config.yaml
n_layer: 10
n_kv_head: 3
norm_place: "pre"
qk_norm: false
bias: "none"
lr_mult_o: 1.65
beta1: 0.95
beta2: 0.95
lr_head: 0.0108
decay_fraction: 0.849
doc_mask: true
Each number is 500 + 50 x the weight over its row's rms, rounded and kept within 0 to 999. Layers, rows and columns count from 0. Numbers have three digits each. The size before them is the row's rms in percent of the matrix's.

# q: layer 6 attention query, 288x192, rms 0.086, rows 0-95, columns 0-63
# k: layer 6 attention key, 288x192, rms 0.0909, rows 0-95, columns 0-63
# v: layer 6 attention value, 288x192, rms 0.0974, rows 0-3, columns 0-63
# o: layer 6 attention output (transposed), 288x192, rms 0.224, rows 0-3, columns 0-63
q0 073:503528438510482499377522546409482482451559509560503390447485556518365462551516500504482522576506561555447464535463418544542524490581439543450533454508505542540546518421516523476535427493564530
k0 077:568507398540598588507427495534445565545386508511472633547575500466460361456512437414483426548460442534509478546600476560470594556404466461590513501462534533550509445536443473471441527502506516
q1 086:567442448521396561469501498486547403561420492533482529471514468474447514478506526502477582607521568491423539486547497417570543527511534515548462460406477425567414475527530494495499472487630501
k1 078:454545500454505493566510513425464477576575578501504489515456528482477446483482489449463485548539495479470557441439383482453474500456563511470556459509504519570465482546552554457576420523539398
q2 080:482544535489471642583580591578485536472527483502510472465522405511467447484508577498459492489430560471625466465549534590563479466503555529436492459575456516521543437445456444467531491535547534
k2 083:495501603492501525424482433342571445460498493507506508481479561509510481472505548460565558457536453466420456468453473519484530408484569558565520574494432554411443531487515564410541490465478534
q3 088:555489427458557549420441444425553521527446504400445517462433438463534454439535436558570466494537519504434535626553510526470565468487461484465541479388553467372434440476529466543489496531587529
k3 080:456494547473481482561548470506568521553493428507498537467446527476561533471538518518481457461445555551460518445582523570519504601554461498436471589580452504528495524521456485488560567549420516
q4 076:434474433485469520484509519481511472490597439489526461555457508413452514627384512498455528503449541457538492495451546567525632527536538459450476479551444474562527462501477411517448427519483514
k4 074:615501562581466542511464495536460563537462562547494442561495486496526517541387488596534420517547491539540578514618513499456451544546453486571493523458485515463506557450504523496586458549515418
q5 077:479579570512486514586536389449576449548548501572538445482598538476449452442486495480529622492448542479489497501513508461566481435547507493476526480509493382522555470499531546553617493494560530
k5 081:503540496467528545477512500452501528457499474417497484476509554466485559534444566524498542502544522462451498443457513451546462462488548570553538473490506472545436573485510470406561536432567508
q6 088:484503473413536515489518603571462502545478540585438520512467507481487497528481476486483437574502542458531536585573476518528538526550564422527451522573501550391576440518454528491478497432472474
k6 081:557481499549521501452411499508461541546531557446529424581410524523616514577608553421422492461557484541488472522491539471523477436522579514470497441489486485501457559545458555470491495512497470
q7 074:486513472468603432486514503534507565382435458565520517520488540518350507510388508576559492414493503564568477481541508600532498512537495472554593361509573524409517549492542550522585434512395443
k7 076:511528507477494542553465547531540529435509503426541445452526474480487500476587493523534412475560518382447454567466609521573491424544466456485405523505474476561485451576385497487441463385583550
q8 076:546506522478521527497480558513482583468461464450479436549522543433567530541432481594565496589550547486508522524446511532528478467517474533493450514530558559492565504437471434410574426449499495
k8 082:536506423490527474538532427470497587464583530573495630589484523411453450485490460365464494529487499544576456486562492490479483472414487470543563465563514537472473503558541589537509502571536456
q9 079:471551556544512490549459445530492460535537381449451485559479390518485394557509556442519458551575429503444463561465467503442593497580579536545454496570465488466469521541418440530513457464506492
k9 083:477485504403640478394539392529546532392512558517484420434590505563503448476515469496546486606568503528485516476491450473512468531605547528538513445398561448571506568545367544485508448461550504
q10 079:529563492494518557479474525524542562406465497547425448562525507529585612506557477546553471496491511530490508432488483450458412480545517454527472516512525506407553531583480438519485518473543481
k10 077:520439570590441466434564417580567466537465531459415589521502488488587444475560493502491490551506506544516559520554489495613427484464438543509575455527541457477498474421492473556503465611453507
q11 091:507460521429494547449554512613452553479539496520475556490420460462473516524516515539511373471541502485561533495521542583464544520561566447554440536522507543426495507503429538494455496481349515
k11 080:519481565587542499385467556483523536541493509445562505534506542495456425554534543494535450439515515597479536497515532467499480534534458372476541489414475501498512462531484452560520510523450494
q12 083:573456526475512570429484564558432510553479609462526480535571613557521475505476432558486552562591545472477497486468521539490380490489507495546488526490599546474518465511479567417584491476503491
k12 089:502525389541515439515455527476437562427509516581495572524450455541495379518456443512380482505453466459572512519398476484542547528507447473443472505533447535453522549485443372506393470568590538
q13 087:520566449533434501481478549561493553477463522402486584544468464442565477447534592475527438526442494537490424495481472571550528571466503479539421468467547570435413501494554542517497528478459532
k13 080:447481455447494479550437541584550383421458550615512421497440496518465446526438370507442504506570463439477532482464554450519459429560463491502442506553527557474503454576469531537445402466511509
q14 081:519559530549477498458521526565540393560575548436478502480493455509448427491548571381458530493472523439485478584461453520512536487431516557522531559546403422488523487513497464499486514444494527
k14 078:536472539501483473533522512472571508559552446502447414459492552474457564577540575484518567459473453571526506397571405437473524514557594608516506469595503505508510456533439513449543467529446492
q15 078:514497470494496491495484406449512449562430589449460513436567552604533481420511368576447661513570492490450471474486550441506498521421477402437440481456503451566521476532531503485509579565529371
k15 081:516574432503533492469496408512429574537505484487477461536490492494519446578501546486543446473464428472451496521542433506438463568460527534578475456558539541564470487511460456535636494481499523
q16 098:450485485467453498496561409409520446479489527486476424505580579507511535473396441532562611542491419600450471516489558504457519497532453454462551495521565553581545526477483495367397449531536492
k16 093:499543552522506527497576433521526468465494523584442543459626518413518431457511508463516520464491489523509389498498478447495478497514546536563564543425508448509480511473561556443580450440581487
q17 083:554600543408547511497426380449516491480506482475538483481521468636498610534554441433591589470475488484509500496517495483408465497575485481457406526551441533543470500511420561550455439533432490
k17 087:463489565527493495541570398470560513481424467471592506472543525522516466462465447583467462501533511525544571478451522480504576606547575504516561567432432524418525547482477458428553412504509514
q18 097:501538498498516503491455578555481583416502488628472526536435521485540560408418555506535429406527597546562563419549492538544485562511524560492513501483439516406527529568526511534470559499440536
k18 085:474400544546403486526483536546520465553466470445490455492451538498522456545597518586424476477477596500495552534565588561543510411539426518537529511579483433510519441427485469524528489524509585
q19 083:503527544497562541495438597543488471496542508491550464537476540494486543517520421480481442488482480490544545535450521607478515516424567466509501533542549523591482496464526506418470473535478572
k19 095:505513402496478469585451617550464547523514558528493635555517459545432491504518523533415511444456591511573535459506454490492518472484465489455473533563425485442529398435467485652457574505530543
q20 075:479498540506523504486558515544537597498450409548465524553521417527437588469438503539579544489447496464534483453583513471590489596563571526412551488566556530547523476457445437514452479466534594
k20 088:496512565476386474489505495497460537570530496487511474391571487466415414556568500464571576578510396512493490479514491565443479477576520558506472433434477427533460471471543479513534575476526491
q21 068:619569438546518497546508478511562504537508470550500468415526535553513564511427418556513660498563461453343486458487509486532437444439496400456406463388490490507525538553505564478480496565523387
k21 078:508561474505559524503514534612461603486483521564517576611495504462561471496471537469419440465517487513535517483470571436517526527528473451586515500506549559461487512453524509529610470471520493
q22 091:417479571472562421478536497490451470501521491466467572494412588459514566509511495466543488494497451554516427512431508629549528518453506542397531464471524551532529455441497454449536471478567528
k22 094:516500485557504472479514479487585441474499576470515337426569499587567446487495437465515537479478442436479469526572517559419559562491474444458486587577490429570442518523568417473440497475469506
q23 094:534598602480517446604505498559498491527498425441504469557516436527415478554599602547553468441531471399482522531509435498505487368536497465553540523564522518494567607532491551602545575475458428
k23 089:460494527472467574431502468460524488504604451539508502470549538497467521392545584550594584405420497561540515520531476569578529461482529550429533457459529465494582467438528435483491557576487511
q24 076:472475482430524422484452496510447485421509357519550492578502430524434534545510573494526455515525617529595505392560421541506480427511495449559546540434547496457560509545511469495460532437522509
k24 080:486436541488420535553431501484496415527498504537485529454488539498499474395340472561417361517517495528533610555486495515496524517483526504511461427457464488507524513526551550461475514495467559
q25 083:446502622534576426455536598460528515448533431503494502601449474497465498498489554440501475461478522504538545558526474527539560521555523561545550618556504462443512517575478478533458449512529483
k25 087:514541509559511540516512508435425529616540401443493397478578478512536525540571571509513560427446449553507476428507421498479488463506547508489501485535497526465543530480478469494545499504431468
q26 096:483499470593568455510497481467528526517525544473471451475551537534537492532479558584492565540528547528400528512507527512627456555476418487472532472423436435517525437465487474507498416593589437
k26 101:525456495483521520513473407458533433463532503477442530498540450459474505605549550500588575502432440501535407484546394454487441513359517492560512505472525502417452465499470563427529505444596457
q27 098:422446522465476537546477534413527464487524479505383458513521568506581583454458493438543570416444520538421421458558546425584516581500442515513389525488592591451539458461464389522448504475573447
k27 094:512475514491519458535533428419519521505534484408530464488453483550487427509406502539575432501578440526395460559443495519537449518525500438524501387511419487503518460513513472443468485589416512
q28 112:579553526382504568438520498504430454498488520442522458497540505501528548547473433469508441582620479492497592644431485524485586497387544513351420498540551484549467464454475555364513475494480505
k28 104:521502540511493481481487435564489418432480569411526519566509466581575470413571463500492504519477450517491471487474577536446429500536450495456545506457393458531494485509550476567490539455559547
q29 092:483515537467598537585516473529500517571431418498542419479517437552467452603528504478490538549487467433500516526559345562461499498492524444449502453513516532533521597430528456486502459509577421
k29 103:517495510548465552389533470496498566561614472438543468508524505444424524444527603553473438573435530598431466576603447583551430518510441521505475494440458481515514495403478481535481594611492460
q30 093:571386573448471456482535511550407406466526517451516410477449584496479581428374516500519499590480598556491517460545523550510511584571496629531405500472546430433510532568501470467506488465420474
k30 104:493468495544589450487452472447589524536524535468363623415454549423528442502574535467438571560449520533512444525529471495514516497468486498491488544502519558459447458420531452465509519517585519
q31 094:458500508452524477458580604515506412391421461499436440478437515497536515499470559480514455540542495566506504457469449511602502536465467600485527417510552510486439484443496476454533504420463589
k31 098:507510580508504485448442497534496531575458481492481435354530479483554523511495497448498393567531478509375443586545603537556458545500537502560454548494424518625463496593490506496499410491517472
q32 101:558529486565507540488478482444514483457463449474470508527453505533494481456537620514503586426459449525527438358546466444560424568579485456628534503498486461502487447520551465534509517537585490
k32 094:533406564535401544486470507493474431552469512547432438422552545478577553482516572538511422470495612458462554561500473538576501503434519596551365487488503495551510515485495485436513491520426550
q33 101:457548497502583453530519568430411548470498519571596559566412549536510546572546463511521458429541524528540530490553499497521450534537509541503579505517510600488536518475516557574486477470442475
k33 099:520429462470471497564406492512530543488490470493561506552478468539443481552512505466479494488536476467478472522596535404597579487486528438510493468443468440492577483498427455522409571475451537
q34 091:456455495458509479585576457466550486528492449523503432437503475520578514497445488521445431443516439477443535546484525528482422433465430471560509469459419476537483550523572540439470440483485471
k34 086:529533458467539486501539549606540481463425493586507523543511397486504641474558428471438511403446560475492415521517491371538578576498537480472535536477554603497490480452417505578533463498430470
q35 089:577420561512462552427502502532557518482543538496506498491555558465481408521493395487420516505488435567572420503470481497478453532450512585507482525583447396492538503467554569505524440525470497
k35 098:512498580489535518465483483405491533531517519406450435392490498399517447516491544572510535532451478456469558493456485581504538456464559557485440445479552434490450541511504514353594490508462533
q36 090:512572580600514517641626463396561502436469522496563501585548494522457548507493470582497469501467507474505530547448447495554518488422537517569543537503492473570541514480534418581490395571540477
k36 096:473524528516480468440508458592479510376432465475524536550456471544480469450502460516461441591504516490550489501461530561578540427431451443524482574532484432457530524587562468521500440485492510
q37 090:572456497545496565506505517583535457451491474493443494429510536483522547483515526596506580523448541506528398491586470497537391499464515499473481485552464523515524504531456520566497498563466487
k37 087:439509464528582556497491487503502516537520389514466538549547502519439524421525456599407551458435499554444490500563398501443442537521475458554532482563451461489471461432561435558565480576568434
q38 117:577516484627505555495526612445494468468520535505502628558401542479575451472514396575518547566548471508524512489437527510469465422447488472498515511452497511503459456532504513502522543439521523
k38 113:454545495562546490501549475569441461470442430485368490471551451549459530497478505449453544568511440512437539419397516406476506488506580467506453482567485434570495516568418509474511567524512519
q39 094:521624553528514513444468561556476457483562444493544591525558494432551527422469584508556446474455483444459594571467568596472458520500537543435499532502562484537420504528480492428483514449576558
k39 101:503528573565469503507458509523567441487548525490505610487535501507621504552551469587515463483625425506511544508475506423478462599498528500432555433500411513484502461511469493463517426480467492
q40 104:500456582411436577592497505516542494471601556463491525606543532521514522419478514518521454540595431485518457482483569534467446524509463555455509480531573565472443510510516570467394497517517435
k40 113:485530499503450541434440427525562524522480450494522478486494472448498518507530448498501543453422584530453548566500426474532477487568476457483510511485516512407494515292543492435543501556510463
q41 106:572521515489562581605448487506530485484482509446468642517570506490498550584564517522530513500531480488538444487433637551497448445421600487446507458495481492506458503512513520535504531422461538
k41 111:460504521595561526473498491396445456481593558443466455478465496456379465516492508465557443541476472466493535463454559512506573564519528540466418479405538570429445520477558563513492487529440490
q42 095:561487445535466478432451480491531522476479483488446559496482516475496550480457509503482428541559514542543448462515554546517467486437569488534412420522581486487461524506506520414490508533431338
k42 099:494539536557486472503493480600589408457472500476500467403425467599511506487320390464512522569605433408501536472450575551492539465472443542574459587530437538572533441480475475482496446495442431
q43 108:572640510498567453477564550491449607489442443470587597557532478493441511562567568432491510451483591517583495533446465464495597453423504460452585524462568434515507468495520440569503551463503503
k43 106:485507499469452553424390477395451486569480524443573381484515566447453494464466536473492523494486548559471467402499519542591556446565532550525501558532503456516522507507389526491560552538458495
q44 120:446587507480478548404467513471530608399565540547589531575493550500454382587472481489415432569513509537514527536411532538484496454580507502463448519622527437451547532464474457566467468476458552
k44 111:495559476498437455490517531519530467517575541508554494479409510458430508508443496482490518536562453498625587452448579410608522468554475527465504501446502543522464400425454485485410452505469545
q45 109:550497561509474520512485480567463533504423403468459413518524408553456484457490541499492491435411511480583450513485436508410510412559534452561514517514525399520465541528541471522596491490466439
k45 117:453523436573524461469496520481422456423523532547497479596468493481454527502474513593492416548474518492542488609460558488599509521521420414507491504403531516446529465431507416561559479527566529
q46 109:498530501538463485551532500578536490443473461409607471501499436408494430532571500573481516476505544424518486522491475494541479570545520538547487458468466488488560543608448461518509476526480345
k46 119:455501455457434470397554541553442550471472458463569429500555416502488500495420484507547463494628569424483500560498510449541542496487501579471539550524495580482506486518488535458451445543484504
q47 130:567481430485557467460431488484578478486443528551512540444502497583533477457489514499525502491473393647565562454494454493506444468538434428469553450459481431485411411525620519513526493489555502
k47 103:449541559445479492543583480584424593530570510525421494462489528420513494484459490622470538456511474515448503423534498551516465456515516561548473501593511457467462483519524462425580441555531487
q48 140:509542475477455511486576532594552605469482523420537529519529431429534501536506498579463583551482446465487424491499525470598513575470470477491547559554510526529547487438442440553534448488452484
k48 110:522527591537531461479508486410432546462506435391416555521517471503564416488543557607461502549472388581522490576476445523534486518476534527536541543529505472458594510543516480542538405541560377
q49 093:418437437532536438478639581569526514501535473503494536613329473510543544477464534521488516505542524442435541457572449450548503612579445483525525528461492544462528501487419569409435565383574578
k49 133:533554456478480416434531515571487528466466449451611467475507448496466495549429456505538403546523423560509493515429550476515587614500498521483459570597494504550536525412445446553500505566563456
q50 136:579467408430466515429456554533414524563487522503507491527495530508560473468444482451475507453467613487531477500555510469506486455446513535492479544488528524473421519430417509522520600478478551
k50 125:581558397532523469420484497535539500500511618481589525581493503547425421465572576523451475436521515521556514426508425491505463508496470549591595439474593427480512489444487547539481434452539487
q51 116:500436478541537615556513473451438535507524487468453584542489502543572476528460422511455532569504405448542514437429547472521534522562551462502533470489435542517539594497590489455477526459549549
k51 125:540542434553550549491483508499552405436460511506461518507546499552478583417493510437473507498502535457483568568489436388425568389489569574516483483575551554523500492517449477536519462375556466
q52 130:491491516432484435455477580602500535490537571461509507497537488489440537445481542475529502596535535524504573544428530455528473535498511536560508457547521469600507380501453473557634481482471503
k52 128:532504548479569535528501497636493476443441557563518586497531460470493542444408532538550515540482490456413556514512492411460606479460442579575504576461593547520466490505424516577565467504400491
q53 119:523494422528439531515530551512553502497494476495487467401529602502355455494487444485454595519545441496538475497546609656551522405441466458517455457537478474542483550499550480501465361548420533
k53 119:604503464491513586512441514529562476395477579498451588505492494435475497472511521489501440426480472513500490411445497513536496609418458511448514527499453465542532472539509492577484470467507447
q54 137:632498484445475475562544585478527540575393509548531452474517391408528541588422491474404481465515478424537438566453561479573574567552517467566534475508416537469475565470504466540529561435489568
k54 120:397442507521461485551488508547501433573460463434454486445537577425549570459490478446586483479483516476589467559456522508588521514470564506502465505601415583487423557492548491481469482507514548
q55 115:625470520426520577570469593426607558466477561485465447538487513527503469426600530432471475474445511530472443503579482446499420507468435535445481460552572531469517572511579486564543530524551445
k55 150:592543466453496581543469549558578460528483498527502484495554432443588507605534549425488442545532501436509451490494489517528509495504535486543492556599516437531431551540542440488562503368494530
q56 129:480563483444477510473522477494422509533502501629448532491512501456387472526606513455564537517575525568527455567519487517521457478584398490556556552506485548544503413461423463525491409478549525
k56 131:514545445510461461564447548522544520483553518480453446412550525399513464588569477504509497475483451582617465481500503439455445505538478470564503541505510504465435610484534530522534487430556600
q57 122:548446424569465550528470499531405534508416428556582425534500563603464583454481509498493522513458588466572489426515619500478467502450606553507498483465525541543471507501513521517485480524458513
k57 123:448509520535509514509458575450491549594430479590558435587573520659365528493570430571488531424507512481562491501486454502553434567478541526523524417496447555507549502531512529504463486607505563
q58 134:434559572434461533463517528501548400447416529532498476375584449460478486511406467473403528462445444559510485443447544531459497502530495482401557569521524526488571547528520479541584533380476588
k58 121:481511503427486511519521559421635430507463571507531485529469487484504493543435463519471504467528482552479527523461495499443502509478520504503505588584514397398441492528508405522527587453509553
q59 125:462456535458489452442522502585513467507537457457549528517490487560547505421431500494515532466490487516496485568453686440503542492500471548521434442486491423544479514544490577363409513575490565
k59 142:451378485547457584518543483592482413481474567509584448492437387524548441423479507469622500502439486501536494661498586492468551538501555408486421534450519532497407525530504510560417550538514571
q60 129:458447556554393525460452509571505484609442496562452426381562501434557555486434563477536595440569500469460540634498503578573474587614572482542468448559485457472509488481505495504467496382567530
k60 136:481447512526436561411521541550492572602429559545458480440504556518554487503401547462443495541488407437537522582504568567519567551519498553503467418515417464417577436489600436518492515546419494
q61 127:514572496565530519557445473519461470496463477561489551459535475401419463564485433478486400503496576585448533566492475402521472481485472431513565513534540471486495443470472545471498541482488559
k61 134:427511519519573469491513480600561416515519546557488478499460483477447552501571478562549424543522524485426497544543514499555534491436433508532461570450505540570499519523530502450503421519538608
q62 134:536455464538522441452586547487533548555417503583473499494543422463520433509546514607418544501404544442503513524540403497517454538513500471541503577508427565400544556491485413566616523515594521
k62 131:472518493545533420535506490562534542462475390538438456492481409572485556608577555495570512468437577523520491514450450458499520486531455491509449524490479482480471565505462501538557464436568519
q63 129:483545427526424477478512477414402586551508382481502533461565484569500480536408536503480551499490472487457498541528521533483467461440547492477488514583453383540456365403560414453507558561438508
k63 139:488484450487582541496518466567464519670440434493455568464628469462489501447526541537465561521450457575450523556488547439550502501377509432441496514578413506496451432520474460495492483555558458
q64 122:523482453501526542433468486508455476514508530475485511497558540460487483545510491523444440561560440368448464486484434515510528531554547435452444577479558537519558537502484399550539526424342465
k64 123:557435516534535504418563480509485505495504480483468481549448583477480454417421471482394532444514542482563466576543555528465550573441487437529532518581533468498503548549499534575464515499422537
q65 130:526516518526458489562452539446427468549527448457516479535523544548504441541504513530525534453416444511408588480483506490413471493508540513548431459588470457528586495442515538532542498537472470
k65 140:440516445379517533538481507500490468630506419408504456510492551433520505568483499467459557436491479507489532448537595549491508484547534563463536532548442485554552521513505502527541579484401460
q66 124:524616501460458478578504466457458426529462585522484500461616450466449481531477496518402481456492482489435531505453518524523514560483475495446473437466384469507437496609481517448503458518514498
k66 132:534468528512461580458504451574523494515435493474539493428575447517432528525582572539466462513562545515484480429494542514515541476556495443552500524533494440560528467396530521535496504532536507
q67 133:461506529535534466430522525459351406501556437478444424503504533484499469461537514401428493513443534452462508529475505470468511522482504514453477478472555491413464547481444481449553570518464444
k67 139:479493519511468506415544523485569568440578428468509477434525532571468495490573534553543452500435540530456459517521436454511600466442527475563537486571510575402478594531470557495522446574506418
q68 127:526462508432493537509534490433470520544459439487535527520471497493566509508466571478584459491513500526576518473555526425451459636497512542458450508475474533460493586438378496536506489547482552
k68 137:592428508467522549476481401455474552524515492481491515537531493521564501531646570513537481489504504555468441408502572454470516494537561516508514397491507540423456554451433490474487476517461518
q69 130:454502466550462515544517403512549467566494485579495598510459425507442505636503607503520507479477458544590506485495472460517548456474518437452538510533505582532508485399468576371546492508510490
k69 133:497531517490528524559548367483510526540534480444563477478513454495486494466483589372480523537490501440612506409510474478539490566485550404429473552523498556470435517464520526427511443558559447
q70 124:573539513395555510443511533489486556536491443520430534503486463459529476547467512503575413472521456488510548501522367558511465530386586551555538506519582551461494510502572479440521508552425544
k70 131:609537541478515556510479543455575499494493503475467471515436504437540430500440438533546444486554537471414521514485477516473417434456569637442544423480494531467478466478477499490609462531492541
q71 132:486463430519592437500514556523454465505490399523515571432511442541464402477477387546543516509419431434471529510474524429402527502427450437525470564509482577540488509516478485524496518469571420
k71 136:416464581488471417452456462444555396424480403460491500544580418607568492496539412459532477583484413481486552524515535426462548557452506465478555543594476475521471516421559549499556538526559440
q72 125:402487531585451481542494484427519487496562438454433497471445656516487424540556483618443499449465506494467443551478451585453457452439461392506515422523475507435508463584487417482442577536447446
k72 129:455550524606484463488430426513556412499490513430447599488483525480505565582523478616490520552546465535537516515491472537534491469461536423516467481513458433397439502505536551484507586450476515
q73 134:401483476551527464500460482565501542509503556556444547503513571523510476520488475492495501530457504507557436595502531565573470443490374577521438546499480543489538457603494437490516510583385535
k73 130:535477443545442487553594516557516478518613577516508575586508541450459521495477502486451524456492476483562411517518572584577462428493468484540593446561448493406544459517419439489458546499464555
q74 133:498481471584538462480447484516515444595464459522501461531516548562516660578475452472531492567416472499485529524342389554506488433503500495474498403490548521500530506478603461442525452495446496
k74 130:547415543491606534451481434476472465534517437490522468533600589473505530541503479506463458452433470493478522580457416657512377405490481488445486493515483462557461475471508433500509491566431544
q75 125:436590480486469465425455579499473458417482448485424509514484574448477522468464453506569539511544602456438444486484540330453496466538455510459391555440542584470418471427469523446573486515547513
k75 137:486604432462517472453523561410481360516506485554395524504443532430514504472598568476629537526464605492395526544507554494412589511576506569490439484540454561528463503467437492551544484517429529
q76 128:476413556498515456501521487521482461532476467462592422449464511477601576534496468410488514489454540456447580542526346443467496442524466524530482517587502529448433518552481502491491530438458420
k76 137:484500555485451505521473417509494460597565504468520501438585451438532481506537506515543458572382568511425541549420394514369538426510510546521583507498490501538549485556504497513423494557400435
q77 123:536511548485441604551523440399524567461451506546501513507487404500524482482423382539534400454527547460538418561497511534485549503517521451538538566554486578447427483485498567581573454435434498
k77 135:590520499412468480537493445493480505459388427525451524490601448506569493510464467487450491428394598455520587452487488504546523453529519483437480470484529542520492544558528520497498459532527521
q78 130:505400513549493504552492482449508447503528569492465487486412462507492470482520497418413474581509358527450364389481578427552451525537438479465502481528479488532482448445465557504535610632544486
k78 140:524452442535465556459396448477524477471483504515517489439524433499441498483522458511593642548423456469456520491549585469521563392570438437418518443487463469503576464389433567377427506471521494
q79 138:499457410480508416517489606588533508472550531516516465438480455459491559571522519545488534508525513456552517462505538476576568605526530469565499546483588435459544495517509498542506518497469465
k79 144:504529496528514458516482539628556463411523554601584533462487482454492579496539493530374510500461519480530484470573439422576450591530473486492496511535578529478509492501451419478473525681476482
q80 127:480549574465479536568461533497528476490627587504522491436454494465476523480518483500437373446587443465587584478403496472427537462507576372493416455519462530492474506502491482487549558444506472
k80 132:453461520530485535485391453480524498524545610550449388423465524493474468528440503436441518506621401541541473458434496601553520461466558374453524433506519477481484562507536460576615452473472567
q81 133:539545417536583448469486446572559500479442459495516467527444525472441541424527517535551531550471536531424518389516393600519513444505555519430473508473475541479481488485470489560447520486438519
k81 138:526504486446568480536550475414479530454414492463518547581397518539449460447593450468496502490482559548467428450561399470541532462493548370414557598477554520495526562470514561538390536482446529
q82 134:495534520583488464488429472417520479449534525519471488507548488489589431394495444435523568497516488509530538430514590437552482506553421480509520521421552618596477496461532506527453442457526461
k82 136:482549499546466481544403485412510471574552498498465467473487540482606449459487497506523407504503504435526477543481579392479520370491425452554538491506513501538530518430494518450484428498463471
q83 141:514457528490494350601514462551480508513469446511486455397506455524501458438487470500561383557530455404380525545551497466548512495443488478566439476505678518525492480427455576477470468545574507
k83 139:449483583436545489486471489521467438600424466489417512479542476471509465519423561438537495509475519425431499611523429460516426520431476532544518533473615498505544418474436526412486510406570549
q84 136:483438648555510488605642585509458471483473504503531470618490551489514554535575520458560559479471478387467521473509418598522417535471497585563482593473396494493512509481569543499552474488515441
k84 135:505413564592510547587587519541557469525500471508533458497501582541611536460493534488487554449483501488493526564463437596510527512477485557509433598408455480411518436637472516488490388495532500
q85 130:582516523486459483432440494565488569519587505466568527538502608473514584554474476584488564574580384464486441405475450563427584499489529482498498429523480508462439538527499522508490556541570472
k85 137:546497494477478364464576571526509523461472545491513516454490480562477514507476490567476592505545544462478521495514460462488524493617502472461513521559443461620552499516530602403456478470487434
q86 139:431490437424541474465510543462508450542524621489569483500482512539525527574467444531526477570493554540511484484506478566532480519463407359428570529535555511420442472526494623425544397453513454
k86 147:517534439444551485472471533450457383448536559507502430452475521576501568545424512565484545549433491534523591499478513563518561423459511440416549502485595516433428409539501526492482422430527528
q87 130:471507468526560519470547607440514427508516525520466490524529425469599573445479480596535459479528578552478474482512494508473511542462521608465511505549543535557504518561486495435514493404544523
k87 136:484542531534506488433481605413489506432584470507406447507459508465446629503437458484499487449551572511396476511490502524507536480391468573498568491487530512541558483526480557453455475439569468
q88 130:546525643506560514503520537523441520505410509486496548441506390564440497462478438454578380518535489501505385533482523471570586502474517518470510481441411576475475501514443527540525544421487471
k88 137:528537486481474502490566478511492575454422519469469458444470453450492543506510451428521456505511501435479498531504534573439458464576547431490504477486462513415516577457456537457436415386514469
q89 126:557595408493478412538500487488428583502540481465526529496534509507479533534549446511453462444505542458536472620444546526465508420414446484539512416510528423561538506525405544512454509495576555
k89 132:481520472398525472505550504443433505478545491449501545499448477535395529543537558516615480516595521475557480568462483480510510465507484488451442469656486529510478442483424479432559437454501446
q90 130:417467438494458607565469560410474561528549497604414525507556603461507467507548510475490494524428387510512531553544439467520571422434525564462382547534499493438496491510639475512419489528481489
k90 130:448484433550502521500497493443443481494521480550484494479532480643525511422505477507503409553535423528563529611458460504599552459543519496463500498540550477434491478465544443521427457477507463
q91 125:519528553512544541584508508548565476402477512493486439484396442549521506536500549592432515567409607531439549469464426434582565474605398463483527493534544473604496505529469575441444505552542487
k91 130:359459455489445433502536474528481449411514507488580432524604485521415481458570567506529559561396571444429481403536554505479564507604502469461515558443554434564487489472474584537470537484491582
q92 141:483407486560543468571457561467511533435449541547479610592538465478526445553578470470512534533533478490617532516559546434458556514405499470463589436446583518487457452441488524465526531420498540
k92 143:478448571591507478524526505516616524408405600487485570492521452537510446534538468547525427559495431447506487490554480481499509515506481505490517431511558555513483511519499594516503438361559586
q93 129:506452466516566491505441459495508406432507485442393562512555483473508543503451514459502445508544419487427509455506447440505427541518510472446484532531520534425463502412469490515638522437564483
k93 135:535515468596517601494494508494481560487478536453465501426521446565437539421465458392514414419491467588502489594500411571466467546486511561448465567506541557490491486444577558591568541489587522
q94 130:573444527464533439441498537499451591450486553525503545573560509530495541485435449444475432440458532458584448439416400552510429411520549426520490489505531446492503532501480504515488513558548472
k94 134:544637582458489502528494514488413491517474533465497541508529585566527535477594516470514543466493460559425489556507458542473487403463490472527495428507518517545520595554618502492543536595594476
q95 138:415441451476506453462480578541485369557550448517503530536428492442472420470435551511458584540512493503556550559577581552449483468644440539549581474458560456486529389532553498485494568513522526
k95 141:458402452643478529427495428568412406515467552476616539571462514436541525521441489544509608462545504425562610526558509555425533553500536566538547525500475496492539482509488581444511494548501474
v0 093:525466461500498505477490464506513432500564540443472422457500506469499501478500545568450518506413420493556596485461569493588367589572516526502485449451455434426546538541479516490605469465540540
o0 088:425515566504489461496508395470548406567503543491562455536534512503548534400468445569470473506421463478489606469439496420440369513489517692490393508429490518470589604507473543489596464528494590
v1 091:472467502501545485483509545449481521546494615386577471559565513533475533498484510489502551443521486478503510471554561569470501379485423507585501548559527496469521503452534478449499423537510485
o1 087:555494502445511533448579461445447452466437541490448469486575468476462506520515613531494518493546480483398460506552497549485545421488524525505523522473512533519458523443573438517570440523489485
v2 107:475454524460548472547479491511442533507518458612381485540483515484487503505467518542379589468443520565434414493505485524534550527508500548422508472509552510566495479458524551434511563582571541
o2 097:435482529426445530498534519540491445524522489588599470497491488417469499547388578534464589451476464458500517507437581567525608503492453526563513470524549498605509487416533576419522512491542527
v3 095:590589493533495502534571538515461536419419544440567527458451459487514572512540458473514529494506505468519511596453508498524582562573440565482552560496532567539549448550559429522526438413499470
o3 089:541480552632537506414517472353421516483535492518428538431482518540556475503432420509514538530535495525447463521433611490423516509546449482465417501494585533505523510575551391411618473463559488